python train.py --n_layer=15 --d_model=192 --n_head=2 --n_kv_head=1 --head_dim=96 --d_mlp=512 --vocab_size=1024 --activation="swiglu" --norm="rmsnorm" --norm_place="pre" --norm_eps=1e-05 --positions="rope" --rope_base=10000.0 --rope_fraction=1.0 --qk_norm=false --attn_scale=0.102 --bias="none" --tie_embeddings=false --parallel_block=false --init="normal" --init_std_qkv=0.0405 --init_std_o=0.0503 --init_std_up=0.058 --init_std_down=0.058 --optimizer="muon_hyperball" --lr=0.00562 --beta1=0.95 --weight_decay=0.0 --lr_head=0.00435 --grad_clip=0.5 --warmup_steps=200 --schedule="wsd" --decay_fraction=1.0 --decay_shape="linear" --final_lr_fraction=0.0 --batch_tokens=[16384, 32768, 65536] --seq_len=1024 --doc_mask=true --train_tokens=250100000 --steps=6901 --dataset="wikipedia_en"
Each number is 128 + 24 x the weight over its row's rms, rounded and kept within 0 to 255. Layers, rows and columns count from 0. Numbers have three digits each. The size before them is the row's rms in percent of the matrix's.

# q: layer 11 attention query, 192x192, rms 0.0405, rows 0-30,96-126, columns 128-191
# k: layer 11 attention key, 96x192, rms 0.0401, rows 0-30, columns 128-191
q0 044:126131120139204150080135174141136131107134140105140137129130076175158150131132137129118131126165098146111060143159147155127125144144105073087143099098118119125120133140121107099146139096128122
q96 085:157147134097135168138121137126092163065135120140127086120141102098128122153155134173126147110087141127133117109139155120118097102123114119121169144156128110142105139092099120123173103130161158
k0 042:112111161113107117155130120108115124173111124114135142112166131145115135156138152130111110105120158075134184188124147128134111131089180193118137132121134135131094086105091152125137098149149098
q1 041:130103157120101126162116084122135142133136137135185168117122102135131114105114127141138109172155155133108152098140143092093105098101103133171137139104131085143100134160122171156096145133172132
q97 092:112192127163131127115126115107113082131096147182154144101147114161145080140136109160137107127137135152086126149153133141143079143132101084189156170154153127148132157130109122106140111136110126
k1 035:133136115121150124117117158151179108144085087130125098165090115109134162146144127118151155094120098112135131161144127161129166120131103105086146127141161159091147110101156115119131135135126130
q2 038:110134110143131107143110155134125124096161104132105119153074108113123096115135120106118106130119138125146087130133134148143101161135099106083128122114112164126134101140123147149143144120130089
q98 083:123158076151116148138086104137138108152136180115120114106130098173156115120102158155098113159134135133150080132128102148116077114124117112134148100137145120162125110132134074093112105107117120
k2 037:144113122102095123124149105127114116171152147094138142143129117126122145139149171141121094145119118130113134102127117108122117159100152177120109109170120135135138178109122116147149128124112156
q3 038:100129108113164125088150130091135104124112164168123121142110109122091100141128110095092092165177136139079084146166129161147132138168146142123145118070149141111114082128145119170089136081118118
q99 079:091152103119139172143134135133141137094121139176138112113147160128165108125134106122129097100142134182104131137122135168165113179108142090166122129122123154135159110154074129147121109119126148
k3 037:123096110158096163137106140149178121125095087118122128105122130123153120120094138164119138137113097136153155105112115086108137137112108119123126205104109105170127138094138173082122154149129115
q4 043:098141130098139114112140110085156164114096124088109148118126117146110116131134101131125103145134157141134100120156135098106157160117108166144143181178131123138210158140112187150148120156121093
q100 083:112152088092094133147117137139097134143122172094136110100134094145143109178143165126086102113161108107118129140134147170079137174112151138171095185159129086115125095118104096113152084107163131
k4 037:110107081123161151140110114111115117122132083131127112121155160158124131114079112118128130139118091110107121156138165123167139158137113135114094131114169125103111172143155191077165148133142127
q5 046:119121125125058145189142093141100153108133115170121144150123117117118158129155172115163125094089136101137103118136140069111142104156148158158085100129140129134152119150106119121158118099139154
q101 087:159100152118126130115105163160117180126139127111137082135134187115092121131116155131167153095101160094152163118130144061143157131156103109157161106085144076144101162123186127129090120080149151
k5 041:125109131107169134127110152166133143144104145076135105119146170156190115114146154135103114108094107174105132166101152154115162158082132124136130153130148120115100106148156128136131101137150104
q6 045:143151151097150101131126136121150099144124160145154139149108157145154170187120076111144114163134104116142130157118112117156081097126184170108175138130136121138109119134134137177121148140127101
q102 093:101127127129102156110126114119131133130138099125104128163108109121182112150154134141096122127124090091092120119143177173104127114105156185132159118132179151151121124155164172158113121119107127
k6 042:123116145129118147108123132149114125134161094120064096097118111096092152102129148147126154133120143171147125136159136128113140131135132102133131138076089135110088108169135118100101142126204107
q7 039:147121145097141113127164176151158128161118167155164111122135108105108111117114122145101131121103113100115119110144105157129110136123153154173144148101140108173148091154149141113133113148138139
q103 093:150151123165144116167116158131081148162150115125081143133106081136125136106116146118109130134123110103130158132133124162125116163128127108166144124161125128114134089123116132163132083080175140
k7 046:141136119144110138082089088134113130140139098131126088128156139178122086142137134141144127121145149138146115133147141113128145164159113065099115170076147144123078109138102141077084126130100161
q8 046:098111135095120118125119096122172126151149124135141116127064147074140103126134080124114153144135102127139141161115118159123127146130187149123141167115111145127096149151151164152115114087125112
q104 086:118138151137169149163127142109136141107122105112102133116061117178137109114117115146116179079152147125102127101142138097130155113164091148174146117140115098100134154097162141151120114115149149
k8 044:133143102124089130120084142104128156121107086091106109127117085122106130126116145132146129161119162157151121129159085103120148152162077088113130132071105123094122129131143113133099138167112120
q9 048:102116113118120095154130135139139120085118130113131122149145095120130165090113174077099139151103126117150154110119118111152131129146076127128087126145144103117127126110145120115160140145106128
q105 092:108113111130159125172138136141077149109111088105112117103171095092119123133117118083128153104088126093140112130102186110133093130096133138169134119102132116137103128110149130121140122142132132
k9 054:115158126139107151102093087106125125132135127153135124118144158140125124161151112145145095094125121155150135176122145078152118140127157120092131172121107097149111129130071124139123123143145068
q10 045:120100080135100085114115102131162102115125112093116118126100131152108163145156132117124118159175130088147143130158128140106126081085098142130115122133124088129114157116136147136152132097148119
q106 117:147144124168103114142067128117118168121136127097114112088132114121131132077079132124119130095104131162125176104119135105124107123115135127134152161146137135145130138116106113131144133129130155
k10 051:124167165119107142126127120107142153123150159178177117137132153159125079128101107131147107123135106143145120125127111142182128164163139094130125140098151141122121145129127122089098133124129132
q11 043:110124145134170126142124135121090128093098151111128140130139134165115146151106155116161124141107138121107136123132144109144115133130061112152120088172104128116131150125161132132127159141111132
q107 100:093157129130106112088161101136134096103132107174150108151117106122179117154127123123126124147164154135158149129157137139108119120115105164080105139124115120137120112093163104116133138139125087
k11 047:099123098105107163117128131143125123128122125148142165142086106093143171140172074156105073161116115143154114167112128116107114150107129136115092157148116115155118077134054151133168122152125104
q12 039:124139100088138113140146105112115092135162134153135136119139091162132169202127131108134107121148151092143152130145098154120111102095109142136143105131150141130071128173174101124148107112158148
q108 097:161151152098122105172126145160116139110166127118102102135114118155155085136119142112103135108093078130095156113145105113144135136131144151124172147111129113139111162163129142156095092120134164
k12 049:113161122170123155119122161143142106119129158096144088142122152115118101106148074144149106113148100103127127104127130117142167134143170088132111147116138153117191158111116152153149148134147135
q13 052:098129132135114121149128113115119074093142135126132138186138106169115160146156143109131133138154151131086132126108138097133132102123096126071106137121122169134124079117151088118146154121108128
q109 111:108153158083153093138141150113122129089130108126142139134088117109130131127136128130102128137158127095106140114098164167121133116141132136125162103196174141116113117115135132162133083102118180
k13 051:094132132170148137093153145151140124100120130132093159127162171109147158169095113125129131138146146153137135122153123116153111128108152092108114146136124079120104148114114139139153139162121135
q14 048:102108115109156114159134121152113133137135123085133131168118112166078105088136132110137128123110138111111130085118163098148129167154048106146110128113105124098146140092132109096164153130116121
q110 110:119116132147120141143096140150103173109172126113142113108133184148116154111073168121093132140155133149136180150127122085120100104135146119159142155144152121123138113108117123126127154127131144
k14 052:134140136145111136119141100077127117120136082120115122114123123116129130162109128134107105154158124163151148156149108155142108093107123059166110144101133116133121106134103113116096130140101120
q15 037:086144165186120098119143148136138095095146143096129100160093154166124151121127134127123109150130150125104101154131139117100131153109115106148114154097158149144138069103098110156141145123084093
q111 150:134141134138103108114154112136137111143126174159133147102153130157152130182109135118143059171146118151136101156144104125137112135105172104114124130121107156135118121119088103130169111161128102
k15 074:149125132096106088176092108086113105128097091111139182127102097105107147107152115148114181142165120106123120123117121164141089114159078157126108125183138129109137145123160121136132156147135158
q16 056:133120116137155141160142121151121164151122124150163103098104152137110118113119128151147134125126124111155130168150115133133116140098152121122158115104119113112104150150102107143136099133135103
q112 124:141126118100154164155131141143121157117146125138166148137125136115144122157119128151175118124076175118130132117135125079184135147143106090147159109133101131117119149122142139148156120124098131
k16 059:126151193142079123131073130132116139117125105082112113154136121126092094050134146127097135167141149110074147129126129161075116129145132141155160116162101147092159105142145157112098113118132146
q17 049:073118150116186122103135147127120095097105075154146121164101152139123115093154119155093134156148127118091108127098144131153118117110112136120107169100144122114134089132093101141138159137125134
q113 129:142076138117125074135140142168126117122193117130126154121148151166136143143140152143161125148150101139129103134149109131122123123099147127112111127111146106099147131120111176137133113118139140
k17 062:101127086117126151098147103124096134091095106147128165085157127065164125134090139106108120115088140171118109129144108145104107122096116118128133105148125159133107108146098091138167101116092075
q18 055:169134120127121180122130146100131142137099124155136108113086134078087087129135131162132112125123111144157161159115122172112106156127167129154126146118122135141117136136115133130126112131159116
q114 132:141123134167137144148118158098119171143099124114096122151119150130101136109117119165143140092101154121146131104107157097137148133118096108129155096147122126127142157114157131142074124122125133
k18 064:078109145147110147117113122187114118109149131136137076132185148157167149129159136092122136097125138129164099130169100085137130126119163131162118104131149127107107130148107153125117121115134167
q19 067:144118123152119186121133132095175143149107143134128081092116171114154080096140130166141127130117123136140126172132131152126117157120160126141134137092085114154111124133095139146132086156147103
q115 125:144151126111151170148166129099129173092119169137106133146123105094150158144107093167114116159118113158158151140133123102124114145117120105122068119141119150161142156123119093177129166135133097
k19 071:177142099165107131107075137163097133153116123095151141134121109119090158104091117104135092131105109095152147108122114130097151154136122106127112110107139105147164144125127142172090136100111152
q20 044:132120121110146156141117113073155152103160161164128114098080153128140108090131137138141141116149130148183114086133159130130150074142129142132122148126091093152121135110114142146180133121162153
q116 132:160134136136135122163125163078143132129117068071125117128103148101100126108114128138147158065133175109166169104129177162104183111146075137129121117128120129112145159134160126145108158141107150
k20 067:086117107151138147086136142085125121160125118109120090168132130109129142134094125113132086138111134138119136115141125093111092137109136116134104174120115141097114132162144154117117113168129091
q21 058:178141139092110125111161157125127141154111112106131142109144133082109111139109146117122113095101111102118119102091144149125128173155156106129126140106127142098103160171137154102100087132143104
q117 138:108157139115122145126125129129146116142145141111107145125142110146157128117137112130140155142064143116124127121116145071122114119128101117167148130114117118116109143166132139127131090114137157
k21 059:134160151184165139091133148089151139118122171144123071187161119145121088112096150111152131106167154138094149090113162079111131071165107102132108159096151127140119136125149147176123077155141119
q22 050:188140181139130130142115147155122111156120105108090132093112160121109149117099148127138094123149124076121116134112127128137180120156149116132141135091130141076134120111155170135128140118127098
q118 145:092135119130155179115115147098136086157125097152096136136138110124146142110171102142083144140116155115163138154155175130106140132136107146106108155161101114156156129129137086118095122137151139
k22 071:152159136145110091123130117111088156132158152125109072124126122104118116132105142080138094134090114140141141135110123115163138141123131143138127112156090105140107125153127119158090159147127117
q23 068:102132172107068164101125140150136132115159096132154115108132152157148089105132166128124142136144127139134134123109125157109119119146153189111119121140155116115107127141127168161101107152187131
q119 145:109110143113102154113110114130182097118120108096152116109058152115124068099147134156125175129126173124127133114135143159101139119109138166106168117130135106106108127149172173126114122138103117
k23 081:096144091094139176085141117128128135164135108143074135102136117143127079138118132134125136124093134167133133133157137084116126170123133123129154160093096083078089091124118118138149093154137117
q24 058:120130168184148180149113128098127118138117133119104141143146100123130140131103113134119140113110145085134127163135161115164166160143144123111106128112089150109126141104103158096129093158105122
q120 128:108129134094118125135136082122109106133119102140142106136118135106174121147110131093121103128125104129141132134171098149156099115139153126109179117142132127152116106146152167095083138100063120
k24 073:112118120098120102168161118202119138126129123086118116104143098141111097127111140110121129157120123118122130096117109159113112108165145118102120142138128141116159122143148141112131110105089173
q25 062:092117142128118124124113156130118147116058132152143094107112105079114157111148109114085135141098127154135135111111156149113147140124106137137130133139122117136124176118083122120167162155081072
q121 120:121106100150126153094176159121108146151119118123137106073121130157127149110144157173144138124067180104136151126138157119123177110146127119127124147105117131113064124104076096077144075105133124
k25 073:081093150114081105091093128138099135113083109149111142112139143145177119122165157092134113163114117150130109134137132111135121156102117151104112089146139120089136130138114130127111126157157101
q26 069:094104126108128140131109143166131114117152087142159168129137108164198082149130146131133106153143085155128141109130116138117089129092164153098123157106133127100114114133090140091137077141143130
q122 122:140138149134120096077114134134113083147159127131126132124082120137088141172114148142129095141152093083191125118172122181125152166136160134135146144109166154122148129065133119154125148148140102
k26 070:143085111165113129184101139100156057159105110113112167148108124106105110123150170125087131113095164157153118152110111144110130138100145133114124136086125153131112089137142130114093147108099130
q27 074:120135147084130091090110140130137176131117110131160107147141126042110175142110125126130113094136145147170141097147113139132068182112111148115149144112113134127109145123167125111112136100123127
q123 146:077136156140135142093111146074073157132101102110144110127097130114110116106165084172104160104139161110166131127115173148107152136137109170111133118142113135130155116102151109127103158109137145
k27 088:116123118103148099130096151153156112160085150176133158152160160138146093118112143114138070102125122134127152106111125091141159153091145128119119100097136113149123129165098136134107094122136107
q28 090:143095100117111124068081140135099139125137129126141115110094142109137121147171091132099133128122107160137144129109115159089064130136109157140180102149128140113118140104172112109138171128163121
q124 116:173149105118149118137174100128157119165107124150116129127130119154148154135114089116121045115135092106117120137171085094143150175164141072146154174107130149122131134099081098132171117131076132
k28 073:152120150143105146120128138126168118109104126117091153134173119157131093120174110144158129117140164177136114108154146137129104127110132135110095071122110096081133098140124137122145114125102141
q29 101:044147146155151159148141119138124100134132114138111167137145107173168117123107104103119105127113132125105154136121112107115143174121136111149139149121110152111127116089113119103096114173120149
q125 110:130114161124134143121125142149074128133131135159101146124082124103114168113116147138108158157129139093125166111142111148097104132141087115111150172144124115092113103078111114114171152136101144
k29 096:146176104108085126126153136151102122132144129100124113087124133084167131077090108165123132165159145117091116133152140141140154111109122133133120104122122105125114124161166178132173119097114144
q30 103:094135145160089136142121114144125127083101147165116078081159117111152139088159122100086137144111114110111126150099137146128126130141139130167123143100103130090147164131096152098083145171102156
q126 081:151137147169094107136118129122149136090132165154106145130094145115161105106117132111157099136165103150102119119154075170133127121117169141121135155140133145140117113118175170152130151139096124
k30 139:129110114175122127171102116092119139159121104115123161151084130125143115138202180114145126085103124132109101113134147142129100108108145109121163119130134134122128114131110098095080157139120134